{"n_layer": 9, "d_model": 512, "n_head": 16, "n_kv_head": 16, "head_dim": 32, "d_mlp": 2048, "vocab_size": 32000, "activation": "squared_relu", "norm": "rmsnorm", "norm_place": "pre", "norm_eps": 1e-06, "positions": "rope", "rope_base": 10000.0, "rope_fraction": 1.0, "qk_norm": true, "attn_scale": 0.227, "bias": "none", "tie_embeddings": "early", "parallel_block": false, "extras": ["local attention windows", "paired heads", "capped logits"], "init": "normal", "init_std_qkv": 0.0539, "init_std_o": 0.0127, "init_std_up": 0.0539, "init_std_down": 0.00635, "optimizer": "muon_variant", "lr": 0.00292, "lr_mult_o": 4.0, "beta1": 0.95, "lr_head": 0.0163, "warmup_steps": 0, "schedule": "wsd", "decay_fraction": 0.707, "decay_shape": "linear", "final_lr_fraction": 0.05, "batch_tokens": [131072, 262144, 393216], "seq_len": 1024, "doc_mask": true, "train_tokens": 821900000, "steps": 3336, "dataset": "wikipedia_en"}
Each number is 128 + 24 x the weight over its row's rms, rounded and kept within 0 to 255. Layers, rows and columns count from 0. The size above them is the row's rms in percent of the matrix's.

# layer 4 attention output (transposed), 512x512, rms 0.322, rows 171-191, columns 384-511
size [106 101 109  95  89  99  91 103  94  98  98  95  91 104 102 102  99 101 100  94 100]
[[189 132 128 131 157 138  96 103  98  96 130 125 145 126 161 131 128 146 117 107 115 166 120 156 105 136 101 112 164 113 166 172 136 141 157 106 120  90 150 149 145  87 129 135 150 126 128 112 115  95 115 129 114 118 107 116  82  83 146 159 112 152 113 137 115 139  90  94 168 147 114 159 124  97 175  93 162 157 143 114  89 123 121 131 139 118 106 132 109 144 108 145  93 132 160  92 120 128 130 132  98 115 105 148  86 121 130 136 110  89 154 126  96 142 162 136 161 154 112 122 133  55 144  97 166 124 148 170]
 [121 127 157 200 150 161 109 111 110 125 111 114 128 111 183 114 152 102 102 107 144  88 150 121 121 127 120 113  73 129 134  87 137 125 172 132 158 145 116 100 120 108 116 152 131 122 120  77 133 153 156 130 130 114 133 171 139 131  76 112 142 143 114 123 122 107 139 133 104 105  97 115 108 140 122 174 145 108 129  83 126 108 152 111 120 133 115 139 145 155 144 111  88 113 138  79 132 147 140 162 136  87 140 117 112 151  93 129 128 113 131 128 139 170 173 163 165 146 157 140 112 148 132 128 135 138 126 176]
 [ 97 137 137 150 133 114 116 117 140  94 104 203 147 148 120 120 107 114 132 127 152 119 178  98 149 141 165 143  95 103 128 111 150 126 154 119 101 110 144 159 134 153 110  85 107  65 138 166 120 153 186 169 135 143 128 141 108  83 150 132 129 127 164 161 159 117 118 100 101  84 107 112 106 117 131 138  95 178 142 120 144 112  96 147 155 129 119 110 115 112 124 105  87 165 110 169 114 101 154 133  73 101 146 112 153 133 118 137 107 135 147 141 158 121 103 124 119 148 162 141 104  83  92 133 130 123 115  95]
 [133 123  99 120 141 107  96  99 117  90  89 137 124 127 113  87 129 143 154 110 106 129 176 133 169 104 138 146 187 138 112  99 159 125  90 115 128  97 110 140 115 124 164  94 204 120 114 128 143 120 103 117 129  85 170 129 132 148 110 114 159 111  67 135 138 148 132 157  84 130 113 175  89 169 144 123 128 137 135 143 132 146 132 120 148  99 128  97 120 109 102 111 109 137 148 149 140 156  91 122 154 101 119 131 122 144 121 161  92  62 133 153 155 115 164 101 136 140 147 122 113  94  84 118  96 114 143 147]
 [155 102 158 141 121 115 144  93  91 140 111 171 141 174 168 117 144 136 151  81 134 114 104 147 126 144 147 109 149 156 103 129 159 114 122 142 154 125 153 129 134 107 131 172 118 150 120 180 140 128 120 107  84 120 137 156 135 131 151 112 152 112 149 145 140 136 141 142  71 166  78 152 122 125  72 131 108  82 111 149 143 143  96 115 103 122  91 126 129 138 158 133 139 119 162 114 156 129 121 101  85 169 107  99  97 101 106 128 114 105  90 156 153 194 122 138 147 147  99 170 112 147 156 124 117 129 107 144]
 [124 160 116  98 131 147 118 140  97 155 116 128 129 131 163 145 141 138  67 145  91 119 147 136 114 183 111 152 118 104 110 150 120 153  92 107 163 127 150 114  96  55 126 113 106 166  91  74 130 108 131 114 112 126 155 134 100 133 141 115 121 111 135 156 100 104 121 161 114 104 135 124 103  90  80 116 160 109 142  91 143 122 150 188 136 104 116 152 144 150 124 151 144 130 168 105 149 148 116 122 156  99 122 122 131 119 140 131  97 123 138 144 102 119  94 104  80 175 132 138 122 179  99 147 138 149 139 129]
 [111 120 119 133 116 148 137 138 131 134 120 121 120 151 151 154 133 135 131  95 107 166 142 127 121  86 146 138 137 146 156  84 167 130 113 129 136  94 142 135 136 159 118 186 104 163 120 133 124 134 108 131 171 139 140 160 156 159 121 130 134 124 145  87  88 118 145 116 168 134 106 155 125 128 145 103 114 101 131 147 117  80 185 130 104 116 130  94 156 156 135 131 139  97 131  90 108 126 120 108 153 124 127 121 143 106 114 128 136 136 117 128 127 146 100 163 142 121 118 136 132 211 100 134  77 127 101 124]
 [178  93 133 134 161 113 167 117 144 146 139 107 167 110  86  99  94 117 155 145 123 106 117 146 122  98 139 112 119 126 122  95 103 108 102 121 163 115 150 127 126 145 101 141 147 120 121 126 150 132 117 157 152 129 118 118 175 110 171 145 120 133 124  94 102 137 130 156 111 146 122 131  85 158 124 112 166 157  63 117 101 175 155 154 100 162 157 142  90 129 150 165 129 199 102 149 133 117 161 147 121 136 127  59  90 137 145 168 125  93 129 124 151 135 134 151 176 144 115 140 149 147 146 206 115 163 132 111]
 [134 137 123 135 162 162  93 125 134 132 122 153 154 132 136 115 166 132 176 122 106 128 138 136 139 152 129 104 110  98 127  76 125 114 137 119 116 162 133 101 138 118 146 139  95 101 135  88 182 171 119 138 125 122 150 135 125 147 130 108 169 110  95 115  97  70 171  57 131 154 128 104 133 139  85 125 131 105 164 147 155 123  97 169 153 130 153  88 134 172 156 120 121 151 195 140 143 115 109 103 141 134 100 110 129 127 134 153 127 133 158 143  77 125 106 168 149 100 134 124 156 150 137 114 121 116 157 128]
 [124 134 136 137 153 156 127 130 111 161 101 158 130 127 167 104 125 125 107 130 122 104 130 106 114 140 109 132 125 165 142 159 149 132 140 108 160  94  92 120 150  99 141 168 109 140 130  67 134 122 167 161 163 125 160 168 140 149 127 139 141 149 126 107 137 136 123  99 149 120 131 128  89 125 132 147 123 139 121 126 112 131 201 108  93 119 129 147 112 130  97 101 147 137 104 108 137 107 154 150 139 126 104  46 164 152 122 107 174 128 104 141 127 163 125 126  96 169 121 118 153 142 108 128 110 128 144  98]
 [157 176 117 129 137 172 121 108 135  77 176 127 146  94 128 143 135 141 138  97 132 162 108  86 126 189 167 121 170 135 120  99 133 139 124 144 138 122 151 133 129 124 150 135 160 112 102 116  98 140 180 148 147  92 102 150 128 111 130 105 137  80 122 142 135 123 130 111 139 148 122 120 134 142 146 108 115  76 121 118 143 145 122 120 112  94 160 126 163 101 133 127 166  70 101 125  95 105 109 126 127 110 118 155 105 131 104 129 154 145 123 155 150 142 104 161 139 124 105 126 113 117 134 118 149 148 131 120]
 [ 83 162  94  83 134 139  98 118 135 150 156 103 130 164 124 110 147 160 143  58 119  76 139 141 108 169 169  99 122 132 151 124 153 144 151 140 140 139 180 132 136 143 113 102 133 109 149 109 180 132 129 123 132 154 119 108 129 162 100 106 122 130 138 127 122 106 131 107 125 152 107 109 117 154 108 140 140 142 130 126 127 166 126 112  96 160 106 121 115 151 122  91 128 123 103  80 148 129 110 139 103 149 109 139 142 100 206 121 136 107  94  96 135 103 138 149 150 133 157 126 136 128 133 111 136 123 121 114]
 [103 121 109  73 150 121 183 133 171  95 121 112  96 145 155 117 130 128 128 130 123 136 128 164 136 137 140 108 158 195  80 112  78 115  99 148 124 185 176 114 117 128 127  77 139 124 115 128 124 118 111 158 156  85 145 132 126  98 130 187 101 141  67 112  97 120 130 128 139 110  91 113 101 152 112 127 114 184 125 153 146 159 145 125 120  96 131 122 160 122 108 157  66 144 133 116 112 108 142 116 155 127 106 195 114 139 130 158 121 147 148  99 140 117 151 123  89 101  99 142 151 103 121 108 111 131 145 133]
 [138 154 113 133 117 112  85 167 146 132 138 149 106  87 113 139 119 129 137 158 166  76 150 106 172 122 149 108 151 137 131 132 166 108 139 113 173 187 143 132 145 152  59 132 135 127 153 136 135 140 113 129 108 138 114 138 170 143 110 115 104 102 138 124 126 127  91 127 114 111 112 141 155 158  94  97 102 132 128 120 138 135 114 126 113 106 144 111 153  96 140 159  97 120 125 172 144 174 110 149 138 126 120 112 105 171 148 156 122 106 156 115 128 144 159 140 155  95 137 141 125 148 149 136 151 155 135 130]
 [107 151 123  66 123 131 159 169 159 166 166 116  67 152 170 111 165 151  71 138 104 144  99 103 163 136 124 114 122 112 102  97 106 121 127 148  98 155  89 115 166  91 150 167 126 141 122 137 128  98  74 113 122 123 126 109 116 144 149 125 172 167 148 102 152 132 132 108 146 104 119 164 112 123 114 151 152 150 139 145 160 104 143 172 136 143 147 156  87  85 122 119 133 138 140 101 144 143 153 126 137 119 143 100 144 131 120  71 153 113 132 129 114 137 142 110 149 138 164 114 122 124 109 118 110 126 160 117]
 [146 101  87 159 130 106 113 129 190  70 121 171 134 126 114 143 126 120 140 165 140 107 111 125 166 113 131  85 127 134  94 134 110 102 136 112  76 139 124 151 148 154 133 104 143 138  74 157 123 141  94 166 141 150  99  77 153 125 121 141 141 169 107 157 172 125 157  92 151 177  87 173  63 143 104 111 169 128 118 159 145 132 175 120 116 143 109  90 135 142  94 176 116 146 108 119 146 140 172 129 133 130 119 100 117 105 156 120 102 120 140 158 149 147 124 133 112 123 144  87 107 148 125 169 140 131  91 142]
 [185 135 126 122 144 108 156 133 141 139 152 173 129 135 120 127 151 148 150 124 145 114 131 112 132 103 139 118 117 136 115 107 124 108  90 135 156  95 120 120 187 147 107 120 133 120 127 181 106 156 119 130  85 124 128 142 161 131 109 115 120 125 113 144 153 132 144 106 118 115 134 124  97 132 108 117  92 132  93 135 106 141  99 154 117 154 156 154 135 169 167 117 152 139 105 112 126 135  84  90  89 130 125 115 160 100 145 128 151 146 111 106 122 148 123  85 162 145 146 128  89 158 145 114 132 147 143 151]
 [112 152 139 118 103 126 176 140  90 112 148 136 166 138 107  99 155  89 104 122 132 131 152 163 128 116 124  95 132 111 104 129 146 131 141  59  88 137 130 185 138 160 145 150 166  89 131 136 157 109  79 157 148 103  79 110 115  98 141 112 126 148 178 137 194 135 126 110 187 168 143 161 138 181 130 137  93 123 142 120 150 150 125 131 148 160 119  92 132 119  95 130 139 107 162 141 129 107 127 100 144 155 102 142 147 100 142  99  94 102  84  75 170  87 125 106 114  86 112 115 137 116 139 104 116 119 107 103]
 [174 114 100 130 129 130 120 133 127 137 122 118 182 176 118 139 149 112 158 165 114 123 111 147 146  99 136 181 122 126  96 139  92 134 186 124  87 126 158 113 104 126 121 120 138 125 120 155 125 129  88 121 181  60 118 141 106 154 144 101 140 156 133 136  82 118 115  58 121  78 175  93 122 163  68 170 127 129 113 118 105 104 154 141 136 144 147 150 129 113 123 100 119 153 116 120 151 143 156 115 144 141 140 132  50 154 107 100 149 108  92 129 110 138  97 144 163 134 135 143 110 125 118 148 130 104 172  87]
 [136 128 117 146 118 123 139 129 104 147 154 105  86 116 145 131 181 151 129 153 103 117 102 136 184 129 118 103 104 103 145 132 125 168 145 114 159 144 132 144 130 165 112 116 144 147 143 120 117 138 104 141 108  90 136  80 124  83  88 146 107 117 152  92 124  97 156 133 120 167 113 136 143 114 126 147 141 107  99 124  75 129 125 117 149 116 102  82 145 152 129 109 106 115 133 103 156  94  90 132 144  99 131 102 140  88 139 125 167 165 161 110 130 133 138 113 154  95 135 171 127 125 161 145 127 134 118 186]
 [121 167 134 108 120 133 136  95 156 101 151 111 106 103 121 159  85 149 106  73 129 144 131 122 128 158 170 109 162  65  96 146 155 111  93 134 136 102 164 139 153 131 138 106 108 158 137  82  96 122 135 163 109  97 119  89 148 174 135 134 132 130 140 137 133 136 150 165 132 195 122 129  99 135 109 128 107 144 152 146 134 179 125 160 111 140 113 159 135 141 127 185 135 151 128 165 180 144  80 129 117 126 144 144 172 159 107  98 158 123 112 146 137 109 107 134 125 110 147 101 112 144 161 115  64 120  77 115]]
# layer 4 attention value, 512x512, rms 0.0876, rows 172-191, columns 384-511
size [ 85  97  89  91  90  91  82  90  92  91  90  88  88  95  92  93  98  88  88  93]
[[126  78 144  89 121 120  89 126 121 143 122 142 155 154  90 118 120 131 151  89 150 139 138 158 189  96 144  99 139 158 165 118 133  99  82 152  78 114 155 136 171 120 116 160 108 128 110 144 130 129  73 113 107 135 154 113  84 181 122  80 154 130 111 136 109 146 136  86  94 124 131 114 138  98  97 116 173 164 164 107 103 142 131 205 113 163 132 112 128 123 161 126 144  95 114 144 113 118 138 100 124 118 158 167 113 174 144 147 129 114 157 114  89 100  76 121  61 124 104 108 120 178 154 111  84 135 171 180]
 [104 138 136 159 102  96 168 145 126 153 122 136 129 141 134  92 133  90 153 158 153 148 124 109 106 102 105  68 162 139 147 118 145 187 111  93 112 171 149 107  84 183 182 118 151 134 140 136 108 170 108 125 128 102 106  83 105 116 144 134 142  96  95 136 112 109 112 143 127 165 130 140 115 160 142 128 138  87 151 121  96 131 142 121 120  79 126 119 118 129 127 136 133 157 131 166  89 114 128 141 131 161 116 144 138 150 141 134 163 124 170 119 102 124 100  86 112 123 116 127 129 155 137  84 108 118 133 104]
 [ 68 147  91 105 107 130  93 156 146  91 151  97 122 114 144 138 150  93 130 144 140 127 141 107 100 120 149  92  79 104  84 148 149 165 149 146 148 161 131 114 124 158 118  88  84 157 163 137  94 120 150 129 142 137 110  96 104  99 147 196 132 123 124 145 123 131 124 109 189 114 155 107 141 153 145 137 162 142 145 145 159 122 152 182 129 121 120 140 118 163 156  73 117 126 136 103  99 111 143 159 113 145 107 121 146 120 126 175 118 144 139 131 141  84 132 120 113 121 120 164  90  93 135 103 118 133 174 136]
 [128 139 118 143  93 119 108 107 135  93 132 101 127 119 150 153 168 142 127 100 112 135 109 114 131 157 137 121 127  93 131 145 127 134 108 158 106  86 115 110 142  98 133 124 133 143 150 151 111 170 126 110 119  74 162 130 122 127  84 113 129  99 100 127 149 163 110 133 117 111 103 184 128 111 124 166 109 159 139 158 105 138 142  90 131 140 115 142 147 128 103 139 154 120 134 176 107 135 116 116 105 140 151 152 127 133 168  99 107 151 127 146 140 195 155 118 130 150  91 123  82 181 125 103 124 121 111 129]
 [109 144 150 137 121 142 109 174 148 113 109 112  90 128 110 115 116 111 161 106 125  90 132 121 138  60 118  92  85  59 148 124  81 117 133 160 145  81 145 106 133 152  88 158 134 134 113 180  92 115 165 139 109 116 151  95 131 113 120 110 121 128 136  81 110 127 169  86 130 115 123 119 153 135 130 130 100  92 113  74 140  94 146 116 124 109 124 150 139 132 107 176 159  84 126 147 120 127  81 177 128 145 155 141 171 114 143 139 143 125 121 156 154 165 175 162 135 109 166 112  40 137 106 120 115  94 110 126]
 [105 134 171 110 126 126 143 104 129 127 112 156 137 147 126 124  93 141  85 114 141  76 119 154 127 156 144 118 151 109 103 134 106 121 152 133 115 115 121 160 123 155 112 126 137 164 171 205 122 121  98 144 120 193 124 163 143  79 152 108 138 103 139  91 166 124 132 135 106 140 143 116 133 147 114 149 117 135 145 111 100 162 159 176 139 149 144 142 130 103 120 128 149  91 124 134  99 111 107 111 135 169 153 142 132 124 150 108 105 105 116 155 150 116 119 154 126 167 119 155 133 109 107 119 135 141 143  95]
 [122 116 108 126 112 134 102  96 105 147 142 111 145 123 124 166 157 149 133  74 167 121 137 170 116 137 106 110 165  80 119 134 123  97 122 158 111 167  91 129 161 116 139 142 142  88 100 150 136  84 118 138  89 149 114 172  96 104 161 141 113 139 161 187 142 123 111  84 173 110 106 153 128 109 121  95 135 108 116 133 153 121  95 142 130 132 160 110 124  98 123 115 166 124 113 143 144 139 107 119 137 148  78 148  98 127 128 154  99 130 133 124 143 115 143 146 132 189  61  67 120 144 137  81 162 144 121 122]
 [ 99 154 141 142 113 146 116 124 106 126 131 120 115 155 145 126  85  95 133 142 179 177 105 119 118 142 125 143 133  93 175 119 118  82 138 138 140 166 103 156 117 114  73 112 108 172 148 155 105 120 135  88 124 111 119 106 131 159 125 154 112 120 146 147 131  86  91 130 141 134 137 137 139 105 146 178 107 130 126 139 159 148 107 131  76 105 112 133 151 122 112 101 130 111 175 138 114 122 106 181 153 136 121 141 153 138 102  71 137 149 124  91 120 121 151  78 138 140 155  91 183 108 161 111 127 122  92  96]
 [140 115 142 107 117  76  91 178 162 148 137 122 157 145 177 142 135 122 154 136  94 150 100 125 130 123 129 116 102 117 145 152 150 100 142 196 124 151 134 137 131 142 108 111 117 171 160 173 110  92 116 112 118 100 112 153  82 130 111 161 149 124 118 144 125 109 111 134  98 128 162  89 126  96 162 112  88 102 118  97 133 168 134 115  91  99 115 120 133 134  90 144 108 133 115  81 137 149 110 114 121 164 112 119  97 114  90 107  93 140 151 125 118  95 101 157 102 141 144 136 122 106 176 124 126 122 132 131]
 [123 118 150  95 134 155 149 158  64 140 128 127 117 122 104 140 146 110  99 122 100 106 140  97 139 147 148 177  99 135 123 137 132  98 176 149 143 179 113 135 114  74 101 100 168 117 130 145 106 141  75 160 170 135 175 123 120 137 153 131 127 139 150 155 118 111 140 122 130 124 110  97 132 131 106 172 161 117 137 141 113 110 109  91 181 146 114 117 133 139 136 105 132 132 144 132 146 188 158 128 147  85 127 102 157 111  84  93 162  86 145 117 166 154 131 132 125 135 107 134 101 101 110 134 110 142 102 158]
 [167 130 145 113  72 106 119 167 156 124 152 131 185 112 140 136 137 106 151 139  74 144 165 162 114 120 128 119 166 117 141 111 141 152 135 120  99 146 136  88 163 132 138 134 141  97 138 102 134 141  69 106 137 167 153 153 118 109  99  97 133 144 130  95 147 136  85  76 123 164 121 109 167 164 119  92 134 106 141 140 153 137 129 158 124 180 131 185 103 134 130 123 100 156 171 156  90 136 101 139  98 134 145  93  88 146 123 117 107 100 108 148 118 174  75 110 130 156 124 125 143 110 141 140 115 183 112 126]
 [180 103 126 135  89 107 146 125 152 164 178 123 141 117 135 139 153 124 134 121 129 111 142 118 113 117 134  58  89 131 101 127 131 157 156 102 138  98 135  68 144 109 114 132 102 139 157 113 175 106 116 129 127 101 125 152 147 149  99  85 113 118 151 128 130 145 104 123 104 163 137 152 136 153 171 133 181  97 114  94 155 136 127  65 145 133 126 114 106  79 121 128 129 111 151  96 134 149 126 178 142  87 173 107 135 138 134  84 117 142  91 104 122 126 117 157 145 161 103 108 122 162 154 103 119 131 155 131]
 [121 126 109 138 147 136 127  85 135 146 134 117  87 126  83 121 140 155 117 115  97 149 121  89 135 159 127 168 152  95 144 116 103 135 144 123 103 122 132 143 133 127 155 115 150 143 151 114 129 165 125 130 121  98 163  81  91 123 132 141 112 135 142 154  73 154  90 111 141 121 128 145  82 157 156 132 149 148 111 113 132  70 118 109 114  88 163 131 140 119 121 108 133 194 134 112 136 130  83 102 142 117 153 104 145 149 105 132 176 108  95 108 167 111 141 119 106 180 154 109 156 127 127  94 109 144 117 129]
 [ 87  89 153 160 108 143 133 107 140 102 130  79 124 125 105 112 109 138 140 126 105 158 123 130  92 108 121 160  91 155 133 156 145 147 125 118 186 107 122 108 101 138 101  89 125 149  86 129 134 104 133 119 152 116 156 160  73 130  82 101 159  89 146 148 154 166 144 131 148  92 100 130 115 106 151 115  83 147 134 154  92 126 109 152 127 131 144 122 141 136 124 127 171 161  99 132 157 136 123 107 150 128 129 110  91 108 143 108 122 100 148 122 162 186 129 168 174 144 125  88 183  98 124 147 141 144 113  89]
 [114  98 151 141 108 105 162 183 130 185 128 106 140 137  73 147 193 137 114 100 134 116 122 140 155 124 139 136 106 122 107 161 127 126  99 151  99 114 103 124  77  96 154 107 139 139 147 120 119 121 144 124 103 152 170 131 118 123 167 103 153  77 126 119 154 156 159 157 127 158 141 159  98 133 109 133 160 113 132 120 124 131 112 136 129 161 108 132 170 104 154 113 155 125 120 105 116 120 107 151 116 135 135  83 135 131 124 169 139 112 152 125 134 108 134 114 117 162 139 138 142  84 179 113 127 120 120  88]
 [151 161 132 113 118 126 113 111 138 102 141 106 120 124 147 118 144 103 130 123  96 145 142 132 182 120 145 132 138 133 135 135  77 133 137 111 112 120 166  93 122 120 130 114 135 134 163 117 179 115 105 105  98 138 109 125 102 127 118 157 127 119 140 119 111 110 107 133 111 112 109  85 118 135 165 152 119 103 158 161 135 133 173 118 146 155 107 139 162 147 138 137 115  99 151 124 157 106 108 132 133 112 176 106 139 149 127 134 128 117 193 164 133  88 118 135 113 117 159 133 144 146  77 193  96 112  99  81]
 [118 174 139 153 139 151  74 102 129  83 130 149 123 157 127 125 142 107 138 116 161 162 131  97  90 132 117 149  67 112 163 111 146 123 102 108 138 117 164  96 151 130  94  65 148 120  92 111 124 131 107 113 124 112 140  87 140 151 158 139 155 110  66 128 121 113  86 117 127 131 125 139 161 140 157 112 147 113 153 148 145 128 144 134 136 150 165  74  99 102 151 130  98 138 108 156 139 112 128 110 165 127 143 120 125 170 129 149 115 136 158 122 155  85 126 142 144 109 169 126  69 105 120 158 163 119 137  95]
 [109 118 135 125 138 101 116 144 168 154 133 117 155 115 119 150 138 122 135 122 150 131 102 116  98 128 118 128 154 101 122 148 156 105 134 108 119 163 146 121 107 126 142 116 137 104 133 105 101 132 146  99 124 126 133 142 134 140  74 164 138 119 173 141 153 137 161 105 165 145 143 108 120 115  96 127  94 142 166 125 119 167 161 165 137  97 121 124 100 126 107 124 133 107 158 167 149 102 103 113 124 113 134 119 137 104 117 153 135 129 108 124  68 149 138 167  92  81 104 152 164 103  88 150 133 124 126 176]
 [181 150 108 159 138 148 119 103 115 138 147  98 146 116 144 134  99 150 156 135 140 157 122 129 125 169  86 145 122 101 101 135 112 141  96  92 104 116 116 109 124 112 105 179 148  94 129 160 164 118  80  87 105 122  90 131 117 112 153 148 158 154 132 133 148 145 128 137 188 154 167 140 126 128  76  90 124 118 131  90 145 126 130 174 138 144 113 171  88  95 145 121 113 119  91 137 135 161 173 125 132 184 145 114 112 155 117 146  85 122 160 125 159  97 147 126 121 113 153 134  71  62 139  80 152 181  99 134]
 [124 138 138 127  83 108 112 147 122 133 127 150 144 156 184  91 131 129 139 119 185  98 139 150 146  82  85 126 131  85 162 212 113 108 152 158 123 102 138 115 119  95 139 134 118  76 126 154 139 151 148 149 140 103 159 102 125 133 144 110 154 111 103  93 131 113  96 102 135 139 135  98 156 181 205 145 133  86 108 102 176 107 146  92 177 131 127 119 150 129 166  98 153 123 140 122 110 150 160 132 168 137 141 148 128 131 148 141 134 141 132 143 128 157  96  96 138 128 163  97 128 163 101 105  94 153 157 116]]
# layer 4 attention query, 512x512, rms 0.0717, rows 192-198, columns 384-511
size [ 82 108  88  81  90  92  92]
[[ 90 140 119 162 100 129 140 141 106 125  86 144 103 137 180 117 120 125 169 135 131 109 125 150 132 131 137 161 120 142 143  93 107 121 114 131 139 149 139 167 111 123 134 138 180 138 112 130  87  73 167 164 107 112 124 170 136 124 115 118 139 107 128 110 179 146 114 130  92 172 118 186 126 119 137 149 100 113 143 140 112 129 120 140 142 117 112 144 131 106 111  91  82 134 124 105 120 109 106 162 130 130 144  97  75 123 164  82 149 123  92 128 119 120 138 119 131 130 146 116 134 169 158  75  81 144 115 121]
 [153 144 118 121 152 132 154 147 139 129 144 111 142 107 133 101 106  75 107 142 130 134 151 152 118 148 149  98 105 132 122  59 147 142 108  89 138 126 116  75 148 138 133 154  88 130 127 119 176 132 158  76 111 154 131 126 150 172 166 115 138 162 142 142 104 114 144 167 178  99 129  95 159 150 141 164 125 151  65 114 126 125  97 146 113  80 132 154 126  94 140 124 172 124 139 159 125 105 120 135 147 158 109 131 158 121 101 149 124 162 120 167  90 131 136 147 132 123 107 163  98  73 168 132  86 126 160 128]
 [160 102 115 135 171 138 138 151 161 112 137 155 131 122 111 133 111 126 111 139 138 119  98 177 141 117 161 118 134 143 118 110 167 128 120  97 136 105 138  78 153 121 164 119  77 129 144 143 141 142 171  96 110 131 139 113 136 121 152 149 135 159 134 150  59 150 104 136 168 120 173  57 169 174  98 119 144 104  87  73 135 127 130 144 125  97  99 133 123  76 111 165 190 103 143 157 107  93 117 119 135 116 119 150 127 177 133 154 116 136  81  88 138 161 125  98  95 151 107 149 118  95 173 168 122 132 159 116]
 [128 139 166 135 132 129 134  72 114 126 119 140 139 133 146 119 119 160  74 109 126  78 102 129 156 129 126 177 107 108 146 149 105 108 133 143 138 131 120 153 117  91 155 105  97 121 117  92 131 146 122 168 153 108 126  88 113 148 118 156  96 167 127 121 105 146  90 110 101 144 119 165 120 109 149 115 144 122  90 123 115 106 160 143 109 150 169 138 171 163 143 123  95 123 105 119 115 142 176  99 109 123 119 104 128 131  97 148  77 102 145 153 130 121 140 118 124 127 143 148 145  99 124 166 117 175 101 163]
 [133 124 110 140 119 132 141 141 109 163 109 110 121 143 127 135 146 146 133 105 142  93 139 120  90 137 144 159 148 120 157 175  88 110 118 152 124 150 126 176  70 146 107 128 109 124 134 160 133 114 132 157 140 128  90 133 122 123 152  78 142 136 111 149 134 153 109 111 159 124 134 119 126 129 111 116 155 110 104 167 135 140 117  87 178 158 134 138 129 140 145  76  88 126 124 124 143 112 130 100 148 127 147 121 103  84 146  98 106 156 135 113 143 101 103 148  77 121 150 105 125 174 106  84 159 122 126 120]
 [ 98 131 155 134 144 128 111 142 109 127 149 128  78 161 153 164 146 161 168 151 129 141 111 134 112 123 136 161 127 118 145 152 119 127 118 142 122 112 160 137 124  96 115 134 152  97 124 143 137 117 116 156 121 135 110 135 137 133 120 128 119 114 130 146 151 147 101 127  66 134 121 173  98 117 151 129 107  98 108 168 137 111 163 150 134 159 178 133 114 170 104 160  89 151 117 161 129 137 119 168  79 103 132 133 113 134 134 132 125 100 138  98 116 119  97 125 110 121 150 107 157 180 136 107 145 149 175 158]
 [122  89 129 118 125 127 107 199 139 125 132 149 124 122 133 134 125  98 117 133 123 141 130 135 122 139 115 100 148 155 157 127 126 136 133 112 163 144 178 104  96  93 108 166 136 110 150 136 116  90 166 119 122 143 109 109 122 170 109 100  82 116 180 117 111 147 117 124 124 126  92  77 146 132 110 137 139 145  99 104 106 107 131 128 151 142 106 175 109 104 154 158 160 139 101 175 107 133 109 129 143 154 134 125 132 155 182  76 123 159  94  85 156 125 141 138 128 141 114 143 153 168 107 139 145 146 132 126]]
# layer 4 attention key, 512x512, rms 0.072, rows 192-197, columns 384-511
size [102  94  91  90  93  95]
[[168 128 119 151  86 120 146 138 125  91 124 115 112 147 147 145  95 128 145 126 116 117 138 103 141 175 128 136 115  88 135 141 135 116 103 103 153 159 121 145 124  96 124 140 113 125  76 123 110 126 128 181  99 162 134 105 152 124 127 136 138 157 128 131 140 108  97 140 137 123 159 157 113 145 114 137 146 104 156 145 127 136 140 137 110 102 130 129 109 124 104 137 125 117  86 102 121  84 123 126 123 155 143 102 103 131 114 168 112 135 139 119 109 158 114 127 129 106 138 102 181 127 120 107 171 111 128 116]
 [135 134 151 135 105  93 112 135 136  73  75 137 163 116 127  89 131 120  85 120 130 135 129 111 152  94 150 143 174 114 162 126 136  88 124 147  93 116 140 137 144 107 107 131  84 171 127  86 113 151 134 100 121 123 132  93 126 131 144  98 126 116  91 112 114 130 107 150  82 124 115  95 133 138 154 135 236 160 132 147 108 134 118  86 155 127  98 107 161 110 131 160 133 116 166 131 120 135 108  94 127 156 109  58 102 117 139 135  93 138 176 102 160 162 145 124 125 127 109 139 124 160 143 138 153 160 117 127]
 [137 100  87 114 120 130 120  85 112 132 173 160 114  78 125 133 107 112 146 159 100 145 147 132 110  98 104 127 136 124 124 107 162 117 141 119 143 128 135 141 130 130 147 163 117 131 115 122 117 123  57 111 198 122 125 116 115 143 161 111 140 105  98  69 126 148 150  96 144 124 110  92 126 159 135 114 109 122 132 102 114 134  99  92 111 135 142 115 138 124 113  97  98 105 123 106 121 163 145 153 129 109 154 155 193 128 137 124 131  68 105 128 127 111  99  92 122 133 141 139 151 117 141 145  86 110 133  89]
 [173 118 151 114  96  96 105 158 138 111 168 173 114 130 112 133 107 150 124 129 116 139 101 142 141 144 146 114 110  96 106 143 165 164 147  98 127 127 159  98 154 130 141 104 156 141 103 162 118 152 104 108  97 124 143  93 133 122 136 100 109 129 117 155 135 176 154 139 155 134 175 144 110 153  71 108 119 103 111 137 128 116 135 149 135 145 120  98 151 149 101 162 111 139 115 132 122 119 157 101 122 150 167 128 120 122 151 149 169 136 147 120 132 141 102  85 148 144 144 130 144  87 131 137 127 167 131 129]
 [141 138 169  86 130 133 114 142 102 109 136  83 139 189 128 121 168 120 120 135 142 136 136 137 146 148 125 147  76 140 109 108 115 160 153  80 130 129 113 166 125 182 103 172  91 117 115 156  65 143 123 143 135 132  98 124 134 101 106 148 154 166 120 159 158 149 162 147 118 120 117 174 162  62  91 143 142 123 102 135 122 108  97 134 128 129  89 116  88 153 139 197  95 171 135 113 153 113 140 172  87 122 123 125 152 175 138 155 132 130 137 113 141 105  99 140 132 137 133 129 168 105 122  67 117 163 160 166]
 [164 145 100 123 132 154 122 122 119 102  90 140 155 121 129 127 125 136 116 144 124 111 171 100 120  90 158 127 164 148 169 118 166  87 125 129 136  97 107 192 123 141 111 114 102  78 160 131  88 133 119 173 159  99  93 138 160 124 132 104  86 119 130 149 144 114 108  97  95 139  90 141 159  83 139 212 171 133 149 121 126 113 168 151 153 163 146 106 122  93 120 173 148 150 179 142 158 151 141 118 158 143 133  92 144 138 149 140 101 106  90 103 153 107 144 101 134  77 132 173 105 133 144 172 122 111 105 107]]